Weights of a small GPT-style language model, trained from scratch on English Wikipedia: a variant of Adam for these matrices, 6121 steps.
Each number is 50 + 15 x the weight over its row's rms, rounded and kept within 0 to 99. Layers, rows and columns count from 0. The size before them is the row's rms in percent of the matrix's.

# down: layer 21 MLP down (transposed), 960x192, rms 0.0744, rows 669-715, columns 96-127
# up: layer 21 MLP up, 960x192, rms 0.0748, rows 670-715, columns 96-127
down669 091:75 55 52 44 57 38 34 63 48 77 50 61 31 70 51 59 61 56 78 35 46 34 64 31 84 28 68 56 58 56 49 47
up670 099:51 37 50 71 53 63 77 45 50 54 53 56 47 46 61 25 42 37 65 54 49 76 54 55 18 59 57 50 57 56 46 59
down670 100:36 58 62 44 61 49 59 54 82 42 48 74 57 39 61 49 49 71 55 68 44 72 35 49 40 28 78 53 48 36 46 37
up671 107:49 65 49 59 29 41 28 48 49 56 49 40 65 25 49 34 57 32 56 47 50 99 51 37 61 38 71 43 38 49 53 96
down671 105:73 48 57 54 41 76 40 53 56 45 88 41 54 44 59 78 50 36 61 42 39 36 24 61 61 66 85 36 28 51 39 65
up672 094:31 36 47 53 36 67 43 33 32 33 83 50 29 57 44 43 62 64 87 54 66 55 33 55 54 24 81 37 50 52 68 59
down672 093:63 49 47 50 66 49 55 69 70 40 40 50 34 59 34 54 35 36 06 40 63 45 57 57 35 97 34 45 43 53 70 63
up673 094:87 31 39 79 77 84 60 59 40 26 44 29 52 62 99 31 39 52 79 33 64 30 38 77 52 61 71 48 36 61 79 58
down673 092:50 49 39 43 35 47 61 64 83 59 34 38 46 62 35 47 18 48 21 35 76 62 39 46 57 38 34 40 45 46 40 67
up674 094:30 57 34 48 46 77 52 68 52 49 16 63 43 80 63 47 75 62 43 67 57 67 35 94 34 35 64 57 87 44 75 46
down674 090:53 56 62 50 62 38 08 60 77 39 93 61 69 26 62 45 51 44 38 36 56 33 58 45 70 58 55 42 43 49 32 62
up675 099:48 42 35 61 32 60 63 70 47 45 79 50 79 61 57 69 51 74 59 76 65 58 57 63 63 43 55 46 69 37 70 77
down675 096:59 46 52 56 63 48 51 59 91 42 27 58 31 48 30 29 53 31 41 57 71 47 56 26 41 58 39 49 52 47 57 53
up676 101:47 52 75 52 36 61 68 54 38 43 65 68 60 51 65 62 70 89 51 37 59 45 59 48 32 58 62 55 37 53 51 41
down676 112:50 42 54 65 43 49 68 31 52 43 80 60 67 13 68 53 52 63 58 40 34 74 49 58 47 32 76 56 20 81 33 40
up677 091:48 59 53 37 40 48 33 45 48 63 71 51 63 37 56 32 48 62 50 33 40 56 63 36 42 76 90 57 30 55 37 49
down677 091:40 43 42 62 19 39 57 45 36 40 25 49 37 39 61 62 53 94 51 74 30 40 58 42 68 31 50 57 75 82 31 32
up678 091:60 40 63 54 41 29 29 68 53 42 24 67 46 70 49 27 78 34 51 71 60 67 68 52 41 53 65 56 53 59 39 59
down678 087:59 67 49 37 58 71 51 35 58 52 44 39 24 49 43 70 47 59 55 38 35 42 57 33 80 37 46 21 45 29 34 32
up679 097:63 34 49 50 42 74 42 53 38 61 33 44 45 47 67 74 64 54 39 52 45 67 51 74 30 43 50 55 38 50 44 56
down679 095:37 43 53 62 75 63 38 39 61 59 45 45 51 24 47 81 53 46 54 37 29 52 38 31 65 35 31 42 52 67 67 47
up680 103:52 46 38 85 45 62 59 65 52 23 40 52 54 72 96 57 54 61 71 66 32 47 41 56 69 44 43 49 53 64 36 48
down680 102:66 37 57 42 42 77 46 70 63 50 25 57 65 20 11 55 36 49 26 35 64 37 70 45 48 74 65 48 57 45 45 61
up681 097:36 51 60 34 58 60 52 51 29 31 35 63 40 43 57 60 53 47 61 48 51 50 55 54 26 43 33 55 44 65 61 57
down681 097:71 77 62 55 34 21 51 47 80 55 59 23 50 76 80 41 34 61 40 46 55 39 74 45 54 56 65 58 66 69 25 01
up682 104:64 69 66 71 61 57 58 64 36 54 17 69 84 40 66 27 60 46 67 60 75 58 62 46 47 41 38 45 48 83 64 75
down682 110:64 52 76 80 62 51 29 35 52 55 38 46 61 46 57 66 61 61 66 58 60 45 48 49 19 63 39 89 43 53 50 41
up683 096:22 44 59 52 44 83 50 61 37 35 29 75 68 24 59 40 61 50 59 48 43 43 72 43 56 28 66 54 54 52 33 47
down683 095:68 30 11 52 46 56 70 68 84 76 51 44 66 60 35 59 83 47 46 36 45 50 41 25 36 64 50 35 30 46 82 43
up684 104:85 32 29 40 38 46 31 38 31 50 44 65 58 54 68 59 62 62 45 59 54 59 75 38 48 58 47 32 41 45 63 45
down684 107:46 61 51 39 58 54 39 84 71 65 68 45 31 21 53 78 74 29 37 57 31 43 44 65 46 33 45 45 56 63 36 50
up685 091:47 56 46 25 46 56 62 60 63 44 55 16 59 52 78 47 57 76 79 96 51 58 39 52 35 61 56 65 31 74 67 46
down685 094:66 22 48 43 59 74 26 53 40 44 47 64 54 42 58 45 59 37 38 60 61 66 44 44 43 60 82 44 56 18 54 60
up686 100:80 31 67 48 53 37 77 35 46 38 73 52 62 60 41 57 52 43 55 59 47 62 45 64 82 66 45 69 60 43 55 21
down686 102:50 56 61 32 34 70 61 15 49 38 53 51 41 43 49 41 70 40 53 52 63 50 64 71 30 50 08 60 49 37 82 69
up687 093:71 48 45 66 24 38 41 72 42 37 53 56 35 65 39 44 73 63 49 56 42 66 65 55 42 43 65 32 77 60 60 48
down687 097:32 43 59 53 46 37 13 38 82 52 49 64 38 51 39 70 38 45 54 72 65 35 57 55 49 52 73 56 56 35 77 63
up688 093:71 36 89 40 41 67 31 54 44 51 41 66 53 67 48 67 59 42 49 68 50 63 65 20 67 27 44 58 49 41 43 58
down688 094:62 60 27 67 60 43 71 30 51 51 69 64 40 59 48 39 56 80 67 21 30 27 52 76 30 74 58 69 38 91 26 47
up689 096:37 48 57 52 56 71 22 62 29 64 43 52 66 48 51 66 57 62 74 50 51 62 40 52 42 45 72 28 52 51 42 87
down689 091:44 73 44 21 25 86 65 13 55 56 47 46 30 55 34 57 47 55 39 57 35 22 70 51 26 37 46 62 65 52 52 45
up690 102:52 41 50 61 48 58 50 47 38 35 57 38 62 74 92 43 51 44 30 42 51 57 67 21 60 28 70 45 48 44 25 37
down690 104:46 31 81 47 45 65 71 52 50 50 19 55 60 81 49 60 38 57 67 47 47 51 30 64 36 56 58 46 45 53 38 65
up691 102:42 46 60 65 64 61 32 26 42 57 60 78 69 43 56 28 70 48 45 53 63 49 48 47 44 55 57 74 49 39 59 82
down691 099:43 53 70 62 54 67 46 42 60 32 28 36 33 60 72 78 23 39 58 54 68 41 45 40 51 57 43 48 21 62 64 45
up692 103:64 47 31 63 28 57 34 61 70 64 43 61 26 73 68 67 47 64 25 81 49 86 43 65 70 74 73 60 37 36 74 62
down692 101:62 55 68 51 55 69 75 58 58 61 30 66 69 73 55 70 77 49 80 41 60 36 55 20 54 54 65 46 55 40 35 44
up693 105:54 57 73 63 20 48 85 46 56 33 52 61 66 38 39 49 70 65 67 67 51 41 58 58 62 60 69 57 60 51 55 59
down693 107:63 42 59 40 36 56 54 57 03 60 39 41 61 32 44 59 64 71 52 46 60 48 53 60 18 31 23 24 56 52 55 62
up694 098:42 36 72 47 41 51 33 51 49 48 68 50 48 61 87 25 48 40 57 72 69 57 22 20 62 51 81 56 34 36 61 36
down694 099:58 39 31 31 58 57 58 18 60 18 47 62 45 52 37 67 42 67 48 51 35 28 57 37 33 48 37 29 77 71 55 48
up695 103:72 29 25 65 39 99 37 52 34 41 32 45 80 42 41 43 62 43 44 47 48 51 80 34 42 49 58 79 57 53 52 42
down695 099:48 50 46 65 41 72 75 59 34 55 44 46 77 52 45 76 47 59 68 67 62 60 35 45 49 37 72 45 28 56 36 53
up696 101:63 48 46 69 55 46 31 54 15 29 55 54 45 46 74 50 53 72 34 42 59 62 68 43 53 54 33 47 47 65 38 57
down696 108:69 35 31 60 70 27 43 43 47 33 39 46 59 72 40 53 51 56 35 45 74 46 53 48 71 58 30 43 85 54 75 62
up697 099:35 50 58 65 29 68 83 54 47 57 62 40 66 38 55 70 56 60 54 54 70 45 81 42 21 13 72 64 17 62 54 87
down697 099:55 45 71 55 77 47 58 48 28 32 39 46 47 34 52 57 29 43 67 25 57 40 41 61 67 44 42 49 75 68 35 36
up698 109:31 26 37 90 41 67 46 62 03 37 48 37 20 40 64 39 39 63 65 43 67 28 50 61 74 49 35 34 64 40 46 58
down698 112:53 77 23 52 49 59 61 61 49 60 71 50 37 55 53 12 36 61 32 36 00 32 39 32 61 36 48 36 40 32 51 80
up699 096:47 53 42 65 42 46 55 57 49 26 53 58 56 57 83 62 62 65 39 59 74 39 31 46 63 65 43 54 26 34 86 46
down699 094:56 55 45 31 42 65 55 45 74 39 48 49 78 55 43 47 58 58 58 51 53 58 49 43 61 36 40 43 40 73 55 44
up700 107:38 37 63 45 48 50 53 36 59 59 88 35 56 58 44 42 59 66 68 76 45 45 80 61 26 61 63 56 71 45 69 57
down700 104:57 55 28 53 16 60 61 68 39 69 41 59 47 46 80 72 28 26 34 41 42 42 62 45 62 67 54 80 64 61 40 36
up701 095:57 11 69 61 43 41 34 39 47 47 43 60 55 55 40 31 73 50 55 57 66 39 40 45 13 49 39 77 48 48 72 45
down701 089:40 58 44 56 31 48 46 45 56 19 46 37 33 49 68 50 51 55 71 65 31 55 63 41 78 34 29 00 47 46 50 32
up702 107:46 60 40 26 32 56 69 30 51 44 44 24 74 72 61 39 54 81 54 52 56 60 48 66 61 79 52 42 50 47 75 53
down702 109:45 56 49 79 49 47 47 67 46 74 53 53 27 63 41 42 23 55 57 55 51 38 81 19 62 52 65 58 59 56 37 34
up703 101:62 36 76 58 38 47 25 67 62 36 56 37 51 72 59 62 64 71 25 79 99 56 29 76 53 61 58 48 34 47 24 54
down703 101:50 50 47 47 61 50 32 62 54 61 61 40 49 73 35 59 68 42 27 41 17 75 50 39 48 64 42 43 28 41 62 46
up704 102:53 23 54 50 71 40 76 65 49 24 45 56 61 42 60 46 53 41 45 41 50 44 39 69 51 58 45 47 33 49 31 54
down704 108:55 42 49 50 86 48 45 48 28 55 36 47 53 89 63 76 37 80 56 65 50 31 67 55 60 54 52 63 59 75 64 43
up705 097:29 47 57 54 44 64 35 65 73 68 77 38 31 41 64 40 57 47 46 32 36 61 80 54 58 63 56 33 50 35 39 79
down705 096:82 47 54 27 32 34 54 54 66 57 32 87 59 42 52 71 52 49 56 59 72 61 57 27 14 16 58 39 52 41 41 65
up706 102:59 70 32 65 54 30 75 32 41 46 58 68 50 54 21 89 66 55 34 46 37 70 49 04 27 62 66 42 42 47 56 48
down706 107:55 55 62 67 57 65 28 58 50 64 54 41 30 47 37 58 78 83 41 53 34 43 61 33 49 35 43 17 51 47 54 70
up707 093:80 56 29 53 27 39 58 40 65 69 44 57 57 58 40 46 62 69 72 68 62 47 52 60 53 47 58 45 45 75 29 45
down707 092:50 52 87 56 54 83 54 54 03 33 50 26 34 47 60 64 50 25 50 41 45 64 61 53 43 38 54 38 68 48 72 45
up708 105:62 49 38 53 43 57 76 67 53 73 67 57 46 45 54 63 68 74 48 66 50 99 24 65 41 18 58 53 54 57 39 57
down708 103:56 36 76 33 61 45 49 42 41 65 57 39 66 58 39 46 66 54 68 55 46 33 40 33 53 71 51 51 71 73 56 32
up709 102:44 41 40 37 48 64 47 62 49 33 51 56 49 53 71 64 58 63 35 38 53 44 47 38 48 62 87 62 35 13 34 70
down709 100:51 48 21 43 54 27 53 43 50 30 40 28 40 77 52 72 33 40 61 38 49 50 42 51 48 31 36 48 65 41 62 44
up710 111:49 64 16 39 48 60 50 62 54 37 54 41 55 31 65 48 51 47 51 68 68 58 72 47 78 53 50 54 66 53 66 62
down710 115:72 50 40 56 56 84 46 52 55 56 29 70 55 52 54 64 48 48 51 01 44 36 50 48 73 69 44 48 73 48 48 68
up711 092:48 48 45 68 56 72 32 48 61 23 45 43 43 69 82 50 28 46 47 42 56 55 58 48 75 51 59 77 00 49 40 32
down711 089:56 45 44 26 71 57 73 51 35 51 68 79 40 40 57 44 83 36 44 57 25 54 50 57 51 63 51 55 70 55 57 22
up712 086:84 57 50 55 67 72 49 48 39 48 55 27 35 52 42 62 71 49 48 63 58 59 31 68 34 78 41 49 40 62 37 55
down712 086:35 42 68 61 37 41 17 58 37 34 60 76 52 41 48 54 54 40 54 50 56 69 59 50 63 28 55 32 91 57 28 54
up713 094:84 31 49 58 45 28 58 46 57 39 55 44 46 35 58 55 54 47 54 74 64 46 55 68 77 28 34 41 48 72 41 56
down713 092:66 26 57 47 46 60 39 71 41 86 43 70 40 56 32 30 54 56 49 31 45 58 60 27 47 48 83 80 69 39 59 39
up714 097:62 57 67 60 40 56 65 46 53 50 40 32 39 49 78 33 31 62 66 54 63 36 54 31 52 99 30 52 65 65 29 23
down714 099:76 68 69 55 45 87 50 60 48 41 47 86 44 49 28 61 69 49 35 28 51 73 44 57 57 44 46 46 60 50 56 52
up715 096:99 43 18 52 65 58 61 62 41 46 40 62 30 87 54 54 57 49 51 73 60 85 39 53 58 47 64 44 62 38 58 59
down715 100:49 38 75 49 04 41 48 49 32 46 55 65 63 36 70 80 27 49 23 26 41 54 38 60 53 65 80 49 66 21 51 65